config = dict(
    n_layer=17,
    d_model=96,
    n_head=2,
    n_kv_head=2,
    head_dim=32,
    d_mlp=256,
    vocab_size=2090,
    activation='swiglu',
    norm='rmsnorm',
    norm_place='pre',
    norm_eps=1e-06,
    positions='learned',
    qk_norm=True,
    attn_scale=0.177,
    bias='none',
    tie_embeddings=False,
    parallel_block=False,
    init='normal',
    init_std_qkv=0.0609,
    init_std_o=0.0,
    init_std_up=0.0609,
    init_std_down=0.0,
    optimizer='muon_variant',
    lr=0.00765,
    lr_mult_qkv=0.4,
    lr_mult_o=3.0,
    lr_mult_down=2.0,
    beta1=0.93,
    lr_head=0.00583,
    grad_clip=0.5,
    warmup_steps=0,
    schedule='wsd',
    decay_fraction=0.891,
    decay_shape='pow',
    final_lr_fraction=0.0,
    batch_tokens=8192,
    seq_len=384,
    doc_mask=True,
    train_tokens=98270000,
    steps=11996,
    dataset='wikipedia_en',
)
Each number is 200 + 20 x the weight over its row's rms, rounded and kept within 0 to 999. Layers, rows and columns count from 0. The size before them is the row's rms in percent of the matrix's.

# down: layer 7 MLP down (transposed), 256x96, rms 0.272, rows 5-28, columns 0-95
# gate: layer 7 MLP gate, 256x96, rms 0.256, rows 6-29, columns 0-95
# up: layer 7 MLP up, 256x96, rms 0.24, rows 6-29, columns 0-95
down5,095,186,231,206,192,197,198,165,174,174,196,200,200,188,244,198,224,179,241,227,224,186,238,204,203,161,251,209,198,210,222,192,199,181,197,220,209,207,180,150,187,220,229,193,188,216,224,224,203,233,202,175,189,197,205,165,200,214,155,192,233,194,187,189,181,222,192,195,192,179,180,195,176,202,200,202,232,220,191,189,208,187,203,213,230,208,216,181,195,190,224,174,198,197,231,198,194
gate6,114,227,197,215,209,173,187,182,171,192,227,202,201,211,242,206,191,216,239,175,185,194,197,162,188,197,220,200,175,211,187,217,216,188,227,232,220,204,188,200,197,233,193,213,200,177,211,194,216,240,168,228,190,167,218,214,221,199,222,165,197,231,174,175,142,224,196,196,205,176,181,210,221,234,176,206,208,204,183,176,168,205,210,194,200,205,175,192,195,217,223,225,185,187,213,210,197
up6,096,214,222,216,223,210,202,203,165,200,248,208,182,186,231,218,192,227,223,173,182,186,159,147,165,202,209,199,189,186,207,197,206,207,211,218,190,210,202,160,195,200,201,196,201,184,169,195,203,200,181,223,198,172,213,214,226,189,199,201,170,231,188,203,175,169,189,211,202,161,181,204,217,219,184,179,207,210,157,178,208,239,178,206,172,200,195,171,239,219,221,213,202,205,196,205,187
down6,099,219,192,182,226,176,172,207,224,177,208,194,232,206,215,225,202,210,185,245,231,214,177,222,171,232,174,175,201,218,207,200,194,197,192,191,201,186,206,225,179,182,215,224,217,211,216,208,201,193,195,214,219,176,228,191,210,209,217,240,214,182,150,179,203,212,221,183,209,210,190,180,167,195,211,168,208,160,199,242,191,203,196,174,173,195,183,225,236,219,237,207,196,197,204,218,186
gate7,104,231,212,191,220,187,201,211,192,178,188,163,208,202,213,212,227,170,231,169,173,220,171,202,169,190,222,204,232,237,187,228,215,203,216,187,206,208,225,177,172,211,189,183,251,212,220,191,200,217,182,182,162,199,190,204,209,187,183,212,212,211,169,192,221,192,178,223,194,213,245,211,208,208,207,213,212,190,183,212,176,223,183,194,219,163,211,180,199,235,219,229,177,190,217,200,172
up7,106,194,192,214,181,194,200,198,178,207,190,195,153,208,166,187,189,203,177,219,202,234,193,160,186,185,208,232,140,169,220,188,248,185,219,195,196,191,166,195,185,236,204,187,168,205,220,203,190,231,204,194,172,182,226,149,207,229,244,194,201,194,189,182,219,199,209,209,201,208,198,195,181,209,201,217,209,212,223,208,205,193,218,167,201,228,195,190,217,208,192,194,168,183,179,208,194
down7,107,171,208,213,209,196,181,194,213,210,208,209,190,208,228,204,195,215,214,213,196,228,212,209,223,216,222,199,153,177,207,202,175,186,179,221,232,228,210,228,206,145,175,179,198,182,211,219,206,207,214,188,238,201,235,181,202,170,216,227,207,211,211,220,199,209,189,165,193,197,194,185,227,204,157,210,209,177,183,160,190,221,235,198,213,210,174,184,206,216,177,154,214,181,213,185,222
gate8,105,217,187,173,193,197,222,181,173,207,204,246,208,218,212,187,195,185,202,212,174,188,226,208,199,211,229,195,171,183,230,240,205,210,207,197,192,203,198,199,186,238,200,198,189,182,179,207,232,159,199,197,201,190,235,202,197,202,203,229,234,222,222,225,159,192,212,173,198,212,174,193,203,200,209,223,220,194,194,235,218,228,210,225,196,161,187,168,234,186,188,209,202,163,177,172,166
up8,106,191,204,210,168,188,223,193,211,227,202,213,171,206,172,195,190,244,201,225,211,191,168,168,230,229,185,235,205,195,232,176,206,188,188,221,209,238,188,180,224,194,221,196,211,183,170,191,219,251,214,216,212,199,221,214,178,239,212,169,219,186,190,202,173,205,201,236,191,201,190,192,187,197,156,223,221,209,203,210,207,226,228,188,178,160,218,190,208,194,182,187,203,198,184,195,188
down8,104,189,190,210,198,200,189,208,208,180,149,204,203,199,205,167,167,190,174,218,180,210,165,232,190,182,235,180,205,158,214,181,209,208,192,202,185,188,220,216,190,215,166,209,169,199,230,224,196,190,187,177,206,197,188,194,197,173,206,189,199,220,187,216,240,214,188,191,226,184,184,209,234,211,178,167,220,172,217,202,194,173,227,177,194,207,184,190,195,213,226,138,211,218,203,218,171
gate9,111,184,166,225,187,216,194,187,196,185,220,219,175,217,211,198,214,202,215,200,210,232,203,191,154,224,173,205,223,182,171,181,165,208,185,203,223,199,207,242,208,227,193,200,192,197,187,204,202,189,188,177,190,220,184,213,186,216,217,197,213,209,191,163,168,221,163,208,210,217,191,169,184,180,221,228,175,204,207,201,180,195,215,161,199,239,196,237,193,206,208,226,221,218,174,229,151
up9,102,204,197,194,192,177,183,196,164,202,183,264,176,195,215,215,182,161,220,195,213,194,196,201,167,179,210,214,191,178,193,229,199,230,237,212,205,181,201,191,187,205,176,211,208,156,177,191,189,179,189,187,232,226,203,193,193,195,210,224,200,178,176,236,205,177,185,176,176,197,209,143,241,224,221,204,211,210,198,244,216,187,197,204,202,195,188,228,209,191,186,224,217,208,197,192,213
down9,100,192,212,212,240,222,184,220,232,220,206,207,222,175,197,195,202,204,186,240,193,158,205,160,228,177,181,182,197,215,171,184,207,202,225,222,157,179,210,196,208,172,197,191,210,194,224,221,227,199,194,187,165,185,179,180,216,170,213,205,211,218,184,217,223,212,211,212,233,192,182,224,189,210,195,218,160,204,207,159,184,226,200,214,186,203,169,206,212,182,187,191,195,167,237,215,210
gate10,102,194,219,201,217,213,198,208,173,199,148,187,174,165,209,222,201,230,202,206,186,193,229,196,161,218,180,180,192,209,191,211,151,184,224,192,255,193,213,242,210,176,192,175,219,217,200,216,187,199,196,188,185,197,178,182,205,201,170,204,224,210,204,212,216,187,196,169,229,215,222,188,192,188,183,197,202,211,215,217,157,215,176,198,241,213,219,205,207,224,217,233,196,203,222,212,170
up10,098,214,226,193,185,192,193,213,230,204,216,215,196,169,221,211,178,178,178,183,212,201,183,203,203,207,156,212,229,178,211,188,202,211,173,226,219,232,197,221,207,220,201,193,219,217,201,192,166,157,201,211,209,222,213,241,210,203,192,215,198,214,159,190,183,224,230,222,211,181,175,204,185,161,216,198,239,196,223,174,169,200,204,193,209,194,183,206,163,209,189,200,203,245,223,162,221
down10,104,215,203,224,216,210,211,203,184,199,193,208,189,243,215,163,189,223,206,186,210,210,186,156,227,208,196,184,186,219,176,232,192,211,208,206,211,210,200,169,209,217,220,209,179,183,239,205,182,223,202,215,211,159,196,185,198,188,208,178,213,172,221,186,166,193,208,212,175,198,196,158,243,174,194,179,215,226,187,239,203,197,178,210,180,179,209,205,191,184,240,246,178,173,200,177,202
gate11,097,226,204,196,187,177,190,215,193,205,201,189,175,209,201,201,177,215,239,245,181,207,177,226,197,198,232,191,180,232,183,244,233,188,200,229,206,208,188,200,200,197,219,204,232,223,214,185,260,183,211,183,202,181,207,210,190,190,231,169,210,198,229,210,253,166,220,185,209,219,187,198,223,210,195,186,189,218,214,193,233,222,219,212,225,208,223,198,202,218,209,186,194,162,195,186,207
up11,094,190,202,220,214,178,182,176,220,220,211,174,196,229,193,235,189,209,217,221,208,196,190,195,180,196,188,213,169,205,186,247,202,180,196,204,220,200,201,219,217,191,206,221,218,237,197,224,179,174,192,231,216,188,181,191,184,203,201,187,216,199,186,219,234,144,198,184,180,203,223,234,161,193,212,214,156,241,204,186,180,201,213,215,214,214,233,217,211,205,206,194,232,219,205,182,245
down11,094,218,198,170,237,215,192,189,197,189,220,222,213,231,184,220,186,205,197,266,190,159,204,220,193,211,232,162,185,180,204,191,228,197,194,224,209,219,179,201,187,214,170,183,199,235,191,209,217,209,192,200,195,176,189,227,189,216,210,233,218,213,207,188,245,164,195,194,224,173,211,223,234,213,195,200,212,220,226,192,220,203,230,199,226,212,238,186,211,208,190,219,181,201,213,216,201
gate12,088,212,196,207,192,224,175,187,190,179,203,188,200,195,246,196,182,183,176,210,144,184,237,226,187,196,204,167,213,203,178,201,211,186,191,171,197,227,217,195,219,186,194,200,201,186,174,178,178,186,255,208,161,232,197,188,198,194,223,228,195,178,223,174,227,186,186,224,214,196,187,198,179,213,222,229,177,191,205,207,186,205,218,213,172,192,197,226,228,205,204,157,194,188,203,193,243
up12,090,196,242,204,190,204,194,214,164,192,183,204,192,187,195,221,198,181,198,183,160,208,234,192,215,244,248,205,187,181,207,182,194,172,190,185,197,218,209,183,247,187,215,178,203,210,187,199,220,149,224,193,199,227,202,175,191,209,229,197,215,187,198,185,202,199,191,209,174,196,184,171,212,215,218,195,180,177,191,206,219,214,247,213,165,209,207,230,207,200,183,178,223,242,233,194,210
down12,091,196,191,187,189,183,196,216,161,176,200,193,178,219,225,201,166,189,172,206,212,219,218,194,149,217,206,204,189,207,142,176,194,197,227,175,211,144,193,188,191,187,222,217,189,245,200,172,215,186,183,217,183,205,172,196,184,182,226,221,171,196,208,195,194,204,204,204,205,196,227,187,194,199,167,231,244,201,202,204,208,191,180,235,202,208,186,167,224,181,193,195,198,192,178,215,183
gate13,109,143,198,201,179,186,182,227,194,194,209,176,195,178,232,164,192,190,215,217,193,195,208,241,180,213,196,201,213,188,182,230,187,195,193,206,214,182,237,217,181,237,237,204,216,198,221,191,194,199,174,184,216,216,146,212,169,196,176,180,170,191,204,187,195,227,176,195,225,197,210,212,195,199,190,198,193,212,200,200,176,203,222,177,203,166,168,198,160,219,194,182,228,233,225,206,191
up13,104,201,170,182,221,216,186,195,197,194,193,208,226,204,222,208,200,209,231,198,202,206,175,200,194,209,198,220,225,168,215,161,188,205,167,244,155,205,183,203,231,177,208,218,208,206,203,201,229,189,218,224,210,208,229,204,224,237,209,192,219,178,230,165,201,178,191,223,170,190,214,200,186,193,215,219,175,247,195,208,260,167,218,204,208,215,208,230,200,204,190,187,175,186,221,200,203
down13,103,201,200,197,194,195,187,242,209,220,218,200,198,167,236,188,194,174,202,184,193,236,227,193,176,214,197,210,172,208,236,236,196,199,228,164,177,185,154,194,189,222,188,219,212,179,212,213,162,196,191,196,215,188,239,235,232,170,192,231,220,190,205,202,194,213,220,174,208,195,196,190,197,202,177,213,179,160,219,211,188,193,216,211,183,206,163,195,227,218,214,199,211,211,242,211,215
gate14,101,201,224,240,218,208,178,217,187,223,187,210,171,195,204,238,230,228,200,205,192,186,226,238,177,198,178,195,165,202,177,197,190,208,189,226,217,203,197,164,191,235,189,183,233,184,201,210,196,219,159,218,174,191,192,173,224,178,190,190,180,196,185,200,206,212,179,205,261,208,218,204,196,187,179,187,188,171,193,185,169,179,192,205,194,216,199,173,205,241,195,180,211,178,186,202,233
up14,101,197,181,198,191,203,149,186,181,226,210,202,200,178,209,225,188,178,198,229,190,211,211,212,180,185,200,210,188,208,162,171,196,178,200,210,218,173,225,198,207,208,234,196,226,205,176,175,232,190,159,206,157,201,197,218,206,188,203,183,192,197,222,172,197,203,199,165,210,187,179,193,187,187,208,176,157,185,196,226,171,176,201,165,203,185,168,241,198,238,187,232,217,197,208,175,215
down14,099,181,184,245,208,247,204,201,196,211,194,199,229,185,198,168,189,160,215,197,202,188,162,190,226,200,199,229,238,181,210,198,197,198,201,169,205,223,202,209,207,173,196,210,204,200,198,216,208,169,197,152,221,197,163,203,197,201,184,214,177,202,165,200,153,195,186,226,220,210,203,189,213,218,190,188,198,182,207,185,207,202,202,206,196,203,210,176,167,235,166,173,234,237,212,182,167
gate15,105,198,191,209,210,202,228,188,182,181,192,187,176,158,208,202,191,185,219,202,229,199,235,204,208,209,216,218,199,195,227,241,177,196,189,181,156,234,227,211,225,189,206,200,201,137,223,203,194,237,185,193,220,230,208,206,190,212,228,177,187,201,219,195,203,192,198,203,234,190,203,226,190,217,194,221,186,184,171,216,190,208,228,210,157,174,188,213,198,247,192,240,207,200,196,187,189
up15,095,157,229,193,218,211,208,226,187,203,244,243,180,218,180,204,201,225,176,225,196,192,180,187,218,219,191,215,148,203,219,214,189,189,197,206,204,206,222,212,227,195,148,212,196,153,177,195,154,208,227,240,198,191,213,207,211,226,200,188,202,174,206,195,188,213,179,205,181,166,197,197,201,205,200,180,201,197,216,246,209,224,219,198,204,222,176,224,197,197,219,213,207,203,181,192,190
down15,100,188,187,203,273,222,187,189,178,209,190,184,250,192,187,186,236,174,183,179,194,222,198,232,197,206,165,199,219,211,194,182,209,240,230,181,214,189,170,201,177,218,197,180,198,213,214,231,229,162,204,220,180,174,208,163,206,199,177,209,200,191,204,193,197,219,202,200,190,216,191,182,223,213,216,196,209,186,219,199,204,186,166,188,211,199,211,147,185,187,219,182,185,199,217,195,200
gate16,095,226,203,220,189,183,202,183,229,188,215,169,192,200,230,216,178,235,211,196,221,236,176,198,185,161,215,198,236,197,200,234,226,211,194,214,147,225,199,205,222,189,171,188,172,207,224,191,188,207,206,216,163,191,212,231,172,192,206,168,217,219,190,197,207,197,189,206,207,225,182,210,229,209,198,200,190,210,172,185,196,204,185,196,172,194,215,226,174,201,146,241,189,201,207,219,203
up16,092,200,198,177,197,208,200,188,171,214,208,214,198,205,162,206,214,161,205,213,170,166,216,200,214,186,177,193,201,213,219,189,182,204,185,174,223,175,184,173,182,215,187,214,226,233,172,192,218,203,241,169,217,232,178,169,240,209,190,248,200,167,213,192,186,199,199,193,217,199,168,203,177,206,198,215,188,168,211,215,177,189,214,195,203,207,199,178,216,167,221,178,200,192,153,168,194
down16,097,166,196,185,179,227,188,189,192,218,199,242,229,191,186,195,204,184,181,184,161,180,209,184,208,204,208,214,229,199,201,150,211,189,217,200,202,159,208,182,183,199,197,165,180,187,200,237,174,199,215,227,203,194,172,189,205,244,230,211,217,218,211,192,201,221,207,185,196,187,209,197,208,182,213,212,223,174,201,213,171,209,178,196,206,217,212,169,238,211,255,181,232,215,181,177,185
gate17,095,193,180,225,177,188,170,179,171,236,181,229,196,228,216,217,194,215,188,196,215,201,201,203,183,172,171,173,209,189,194,207,187,202,178,167,188,180,172,199,206,229,197,220,210,202,195,192,209,205,223,194,194,212,264,223,210,175,245,207,222,185,227,191,201,229,214,209,213,207,184,209,238,193,213,190,215,191,173,169,201,208,221,169,186,216,205,171,200,166,198,202,183,235,199,182,164
up17,104,195,174,187,212,246,180,211,215,207,235,177,211,232,179,191,208,203,229,242,186,181,208,181,194,192,192,246,217,225,223,206,186,218,218,244,210,203,189,256,198,159,189,178,167,214,186,223,191,186,179,196,211,200,203,212,196,218,206,202,188,187,190,212,178,204,178,198,190,186,172,209,202,203,182,204,184,183,194,183,191,190,199,213,192,171,219,198,175,271,211,187,194,204,207,193,215
down17,108,205,149,203,175,146,201,195,193,204,227,201,173,187,258,210,210,196,216,223,171,223,193,242,207,189,179,183,197,168,163,195,193,208,244,181,245,193,209,200,186,204,191,185,180,210,208,189,220,193,211,195,242,206,206,188,191,210,201,213,192,200,204,163,205,205,169,196,187,202,227,222,202,230,174,220,188,210,205,237,185,202,197,202,188,226,230,200,204,183,220,189,190,207,181,208,208
gate18,098,193,209,198,173,188,203,189,206,209,214,239,192,213,240,201,190,217,208,180,175,205,175,193,221,220,165,176,184,169,214,183,223,222,166,181,181,221,199,192,172,210,196,223,178,166,173,210,167,200,226,209,194,186,224,181,194,194,208,183,194,181,188,202,205,218,224,218,189,196,150,175,179,183,186,248,183,230,201,192,216,217,174,219,176,221,181,222,192,192,199,173,194,194,206,247,197
up18,103,207,194,156,175,162,224,187,202,212,216,213,226,236,160,175,197,210,212,184,185,201,174,171,195,228,193,208,160,169,208,216,182,191,177,213,177,219,204,215,193,232,183,231,237,157,187,184,217,217,221,171,194,208,236,170,206,225,190,203,248,212,218,194,183,197,202,203,177,188,221,190,211,208,190,205,215,208,213,203,205,178,189,213,189,196,212,181,178,184,209,222,188,203,188,232,220
down18,097,210,183,177,173,167,189,204,195,172,199,219,186,195,192,199,196,199,203,214,200,196,196,202,187,187,211,242,206,228,189,228,195,215,172,220,197,224,177,216,217,236,211,211,201,172,189,202,203,215,180,174,181,200,184,191,159,197,167,216,168,218,217,175,214,213,217,225,232,197,195,167,194,210,220,232,176,212,208,143,215,208,173,185,179,229,192,228,184,176,173,207,197,181,247,183,216
gate19,092,193,199,203,203,185,208,195,207,217,208,210,206,179,192,182,211,190,245,209,166,208,206,204,209,203,175,181,203,202,201,205,225,205,206,212,195,211,223,202,186,240,215,225,172,199,174,217,189,207,205,251,166,191,202,208,197,200,185,151,184,185,222,204,194,216,233,219,171,176,197,206,226,209,225,174,199,204,211,229,209,249,232,215,216,154,238,188,174,214,231,227,240,206,208,202,197
up19,098,214,217,173,199,212,180,230,241,218,173,217,215,188,210,193,183,174,178,194,193,205,182,176,189,198,179,200,191,178,171,209,161,186,192,208,201,216,169,216,230,212,185,195,235,211,220,214,190,202,220,202,168,227,204,239,239,220,179,251,216,194,221,218,211,198,195,182,243,202,198,216,159,178,166,202,208,215,190,201,175,175,184,210,193,208,176,188,201,218,171,171,177,206,206,191,204
down19,104,222,145,177,113,192,195,201,207,192,189,214,190,216,201,205,145,215,164,186,210,186,208,197,210,209,195,209,189,187,196,219,173,214,196,191,175,188,187,224,172,178,196,160,215,167,217,223,204,162,201,181,195,184,201,194,215,193,208,205,203,191,180,189,183,162,214,173,198,205,170,201,213,206,182,195,196,214,220,176,199,198,183,196,197,228,205,186,218,193,212,189,164,200,189,211,220
gate20,103,177,198,221,203,224,206,202,188,194,221,176,199,200,191,195,212,216,205,204,167,187,196,225,205,233,201,240,186,246,223,225,200,207,229,181,197,207,174,206,205,231,190,191,211,200,199,206,227,188,210,196,191,210,225,199,206,199,164,225,188,204,223,199,196,218,181,160,203,204,210,221,182,143,188,197,170,201,213,258,202,198,191,211,236,165,196,179,212,168,196,200,227,191,165,164,222
up20,099,206,207,210,189,216,233,195,184,212,203,200,216,199,202,189,194,214,189,205,153,162,191,213,192,214,228,235,187,200,226,220,203,244,224,183,188,188,223,183,209,212,194,206,208,162,219,201,198,210,239,215,211,199,208,211,184,204,150,212,192,229,212,237,177,204,180,191,175,183,208,213,193,182,193,191,178,190,185,237,233,215,201,226,217,184,247,164,208,183,168,216,230,197,169,186,205
down20,100,172,233,215,178,184,194,222,213,169,181,203,159,228,197,202,180,202,204,206,219,166,204,197,202,222,222,200,221,194,212,181,232,169,167,216,173,224,189,191,193,176,177,207,206,233,217,186,171,210,192,211,227,201,229,197,204,225,203,220,194,182,197,164,220,197,233,197,204,220,198,202,232,188,234,209,184,208,175,156,177,215,192,200,228,180,176,216,201,189,224,177,183,173,219,174,226
gate21,108,182,203,209,219,227,179,216,178,195,196,234,200,211,205,202,218,221,162,216,165,202,221,202,179,217,176,175,183,177,212,198,183,214,182,169,234,220,209,213,185,216,162,196,177,176,202,235,200,227,193,189,192,195,245,194,185,184,188,190,205,194,166,137,232,193,226,188,216,169,192,215,214,210,197,190,212,196,216,207,213,214,201,202,191,171,173,186,177,195,202,227,226,162,188,192,185
up21,101,186,182,226,188,198,203,195,221,224,191,184,225,240,198,206,203,194,213,196,224,172,210,181,158,202,245,190,220,199,213,212,202,220,185,195,200,181,204,193,181,202,214,222,209,215,216,203,243,146,197,212,204,209,216,218,187,204,207,237,207,191,224,209,167,218,223,180,184,189,203,183,202,165,224,188,217,223,138,217,212,177,190,193,185,224,234,201,198,173,233,174,197,183,196,216,184
down21,104,181,200,190,175,198,197,243,166,157,201,231,187,190,215,234,182,209,205,231,183,203,216,219,200,160,176,146,196,164,208,181,194,209,214,208,246,222,187,211,237,212,189,197,182,176,197,212,223,198,201,186,199,192,163,206,217,201,192,212,203,172,177,191,216,196,193,218,215,225,180,211,187,173,189,215,207,172,182,209,182,209,185,195,200,212,204,209,208,190,189,188,180,137,198,194,220
gate22,101,202,183,187,213,207,187,198,189,170,201,216,213,240,206,194,200,212,209,205,207,195,208,178,188,207,187,207,196,198,220,188,188,176,192,206,208,196,151,198,195,205,191,221,188,221,207,220,253,175,193,176,191,169,200,189,218,194,205,170,199,198,245,176,144,208,207,172,167,184,205,200,154,207,198,194,211,247,200,243,226,176,226,216,185,218,220,185,181,181,181,175,198,184,204,165,189
up22,103,208,191,206,174,216,204,208,206,201,185,205,170,214,188,201,195,224,197,177,199,206,169,197,188,191,205,227,209,187,205,201,202,180,205,215,159,222,193,226,219,165,221,193,198,205,182,207,216,193,219,265,213,199,222,214,208,215,181,243,223,216,219,184,215,173,224,199,168,199,224,227,155,191,177,213,193,203,197,198,191,193,189,243,190,178,215,202,237,209,260,199,166,192,173,192,192
down22,099,209,198,196,225,224,242,188,180,206,195,177,205,193,194,217,210,202,169,175,205,193,212,200,179,195,179,196,203,198,181,210,205,233,230,232,203,180,235,245,192,173,165,163,230,225,218,213,190,180,204,209,202,181,197,196,188,206,207,197,234,189,194,225,188,169,191,216,190,177,202,169,164,212,187,216,208,231,216,202,224,229,217,207,228,221,174,184,219,220,195,170,208,242,163,193,212
gate23,089,236,205,221,193,211,210,218,159,185,244,207,221,169,212,211,208,217,229,205,177,204,181,172,204,210,193,209,221,214,200,206,205,203,181,211,212,210,215,186,194,198,217,187,206,200,197,168,189,153,147,228,198,202,179,230,197,215,212,169,219,200,207,233,206,213,225,204,191,207,166,187,254,193,202,210,203,215,219,181,225,235,198,174,223,218,181,217,200,227,185,202,187,174,235,188,184
up23,098,213,192,186,233,224,162,223,183,223,215,219,212,212,206,212,194,206,178,165,179,186,218,197,198,189,156,197,191,190,192,163,200,165,228,183,196,209,177,182,203,195,210,196,191,248,209,225,188,182,170,240,159,177,172,221,193,194,188,183,200,158,193,205,178,180,186,173,247,190,197,225,194,213,207,187,197,219,218,211,183,217,172,200,194,240,212,209,203,213,177,187,206,181,180,198,199
down23,098,208,213,194,222,221,180,229,210,165,184,196,212,209,214,214,205,185,225,188,233,174,232,188,198,205,226,186,183,211,190,226,172,229,175,202,200,208,204,206,184,136,187,224,226,171,161,183,217,208,204,187,174,220,192,206,205,190,176,211,220,189,177,163,214,214,202,180,160,204,208,177,201,210,201,189,197,210,182,218,188,190,224,214,196,234,184,203,176,215,221,234,198,220,237,210,165
gate24,092,196,200,211,175,191,194,205,220,148,186,171,204,171,162,201,204,219,214,163,176,185,216,175,205,194,209,182,203,211,208,211,194,182,208,204,171,206,203,177,230,205,219,192,193,221,224,183,218,214,244,190,209,196,178,204,216,241,165,198,217,232,206,210,207,202,204,209,181,162,189,210,203,179,198,226,202,195,215,197,235,219,178,238,193,179,213,174,196,185,173,182,236,153,199,169,216
up24,096,170,182,218,179,222,176,228,212,176,193,227,197,234,190,164,184,204,205,175,192,167,211,205,208,185,218,227,185,209,178,206,162,191,198,238,229,187,196,199,213,190,187,183,174,231,224,188,216,215,242,177,238,186,196,197,193,183,213,146,242,208,190,218,191,211,202,190,225,201,182,247,177,170,185,179,209,212,207,194,200,185,196,225,190,194,204,195,216,229,207,180,206,189,184,198,212
down24,094,165,207,205,185,184,214,206,200,159,202,214,207,188,188,179,194,205,196,167,191,174,198,169,210,234,192,207,213,181,180,211,174,165,187,210,199,189,196,180,204,176,208,159,184,221,243,212,227,193,228,182,238,204,185,169,207,201,202,189,259,216,227,201,216,200,225,208,220,177,206,211,212,166,237,183,200,203,243,202,191,179,182,200,186,181,174,222,220,235,194,185,210,207,209,209,200
gate25,105,182,192,214,185,200,154,208,205,199,196,187,191,161,215,195,189,194,238,188,206,175,215,177,186,207,178,202,170,201,193,185,223,203,230,242,175,216,200,234,203,219,203,213,217,177,183,180,225,202,189,217,180,234,178,207,228,208,198,185,246,179,211,180,201,174,209,195,251,149,200,198,207,171,215,192,193,217,199,168,196,210,195,231,163,204,205,203,181,195,214,187,172,226,223,206,204
up25,101,194,201,194,246,178,214,195,203,223,152,171,206,234,148,192,191,216,181,183,198,231,219,181,191,203,209,206,230,229,190,191,184,193,196,192,181,186,204,201,210,181,199,201,198,209,229,166,166,155,204,235,156,180,167,201,197,220,184,208,194,200,224,215,175,189,178,161,178,203,200,209,219,189,207,205,178,204,181,194,196,184,208,247,195,206,195,183,226,203,193,221,208,209,202,225,177
down25,099,188,193,206,220,225,212,203,228,227,213,203,177,196,205,170,167,205,170,222,234,202,189,211,220,186,199,227,211,216,188,175,170,181,210,185,197,227,212,210,216,223,151,212,199,206,216,192,170,213,197,191,204,207,190,216,196,173,221,198,219,189,205,195,194,183,173,177,219,211,191,171,175,207,172,194,218,219,164,242,188,170,196,169,239,175,200,212,169,188,209,200,152,175,188,211,169
gate26,102,197,228,175,193,213,208,184,247,209,183,187,197,161,185,194,184,202,216,212,161,181,172,178,197,215,179,211,186,241,189,234,179,180,210,177,245,186,192,229,220,214,200,203,200,214,229,165,205,191,208,217,213,213,220,208,226,191,185,202,228,220,206,215,212,173,185,192,186,176,213,213,198,243,190,171,224,193,215,201,203,178,179,230,243,205,167,178,216,207,184,206,191,194,177,218,183
up26,097,201,161,203,173,169,199,209,200,197,201,191,195,205,202,201,197,199,202,181,240,216,223,188,193,176,210,229,161,187,193,207,229,191,210,216,184,210,181,171,166,221,207,194,223,201,211,210,207,174,167,183,191,223,193,182,204,232,197,222,204,228,173,168,161,218,158,179,191,235,179,170,226,222,187,196,161,197,209,225,208,167,241,175,205,201,198,174,194,200,190,190,223,186,227,192,206
down26,100,239,195,203,217,204,219,187,214,191,241,202,183,140,228,215,183,187,192,207,191,202,204,211,191,211,219,175,219,224,210,198,209,174,210,181,190,186,222,221,213,191,223,208,243,218,227,199,171,172,175,214,189,215,207,208,198,233,194,215,232,206,225,190,208,198,188,193,192,195,227,184,169,213,197,194,212,175,202,208,181,239,203,188,213,221,155,189,201,230,240,173,240,213,198,203,173
gate27,108,187,237,183,201,206,206,186,217,203,214,200,206,194,208,206,160,198,201,197,195,189,183,186,194,204,186,202,204,234,183,199,190,194,192,213,215,181,203,215,202,194,197,205,200,203,154,185,162,197,212,151,204,232,173,209,222,174,195,184,217,231,179,226,177,193,186,221,175,207,225,163,174,234,160,167,184,172,193,190,172,175,180,196,216,214,192,185,209,182,200,223,227,227,186,158,156
up27,089,235,225,183,193,199,222,191,206,195,241,215,257,232,185,231,196,180,206,207,162,200,192,189,166,203,212,191,195,197,192,245,190,208,174,208,226,206,221,175,217,202,192,191,196,217,179,224,223,207,179,194,233,175,155,202,198,179,172,190,227,185,202,188,212,220,225,198,202,177,204,179,177,196,186,198,179,172,203,196,169,181,227,194,205,181,184,215,206,184,212,217,207,198,224,162,233
down27,101,246,171,171,163,225,254,208,191,211,189,154,187,205,208,217,208,209,210,216,175,200,180,186,207,194,170,236,212,221,197,204,187,195,205,203,198,177,210,202,202,194,192,188,198,188,202,192,191,204,227,200,159,194,220,233,201,177,222,184,186,231,237,220,212,197,199,156,197,214,198,196,182,225,181,197,180,227,195,190,227,235,170,229,183,219,186,196,193,194,183,213,177,170,191,214,172
gate28,107,188,231,220,233,227,204,187,172,200,202,209,162,244,161,215,201,234,170,213,196,202,229,225,204,227,187,197,206,179,197,176,214,232,223,203,161,215,228,156,193,222,183,212,210,180,208,207,205,167,196,263,181,202,186,191,202,178,182,185,201,169,204,207,173,227,192,188,203,202,196,206,211,209,206,178,179,187,173,195,191,211,215,235,193,197,212,207,178,214,209,179,180,211,203,197,184
up28,108,208,234,213,220,195,220,199,213,189,199,194,205,227,214,219,206,178,236,163,180,203,224,207,192,167,235,191,224,235,224,184,256,196,231,195,194,203,205,214,199,183,206,197,195,188,191,188,202,221,216,187,199,225,223,225,180,216,193,154,204,180,199,212,209,172,190,204,191,204,182,181,214,178,269,223,177,206,210,189,209,171,200,180,154,190,214,202,187,207,179,201,197,173,189,222,208
down28,106,220,209,208,216,202,185,181,194,240,189,182,176,189,206,181,181,219,190,232,183,207,166,211,194,213,171,196,229,198,158,207,224,209,204,225,214,186,191,206,216,227,205,227,188,218,241,198,219,179,211,239,199,191,231,212,223,197,184,216,192,211,194,200,169,246,218,163,210,218,220,153,202,216,197,195,211,175,189,210,166,193,202,183,189,212,208,232,187,176,211,221,178,226,180,165,191
gate29,087,164,228,208,203,205,215,165,179,212,190,190,214,189,224,184,193,211,201,205,201,198,195,219,212,198,197,208,177,194,208,183,196,216,210,236,217,167,215,190,203,164,213,206,153,212,199,217,171,198,178,223,209,154,190,236,217,187,184,199,200,207,226,243,206,221,183,232,162,173,180,221,204,195,225,187,215,238,179,164,189,202,168,207,228,202,221,209,172,227,211,201,202,202,181,237,201
up29,091,197,211,197,204,203,190,205,163,210,222,209,239,201,189,234,212,197,161,199,198,208,179,166,175,197,203,214,191,222,192,191,202,202,224,193,195,177,160,221,226,172,197,184,235,189,243,177,205,209,191,184,192,228,216,173,191,184,198,207,241,223,196,181,191,188,200,195,193,208,221,188,203,168,190,213,193,194,204,217,182,256,218,159,209,194,213,213,203,200,182,246,218,200,235,156,201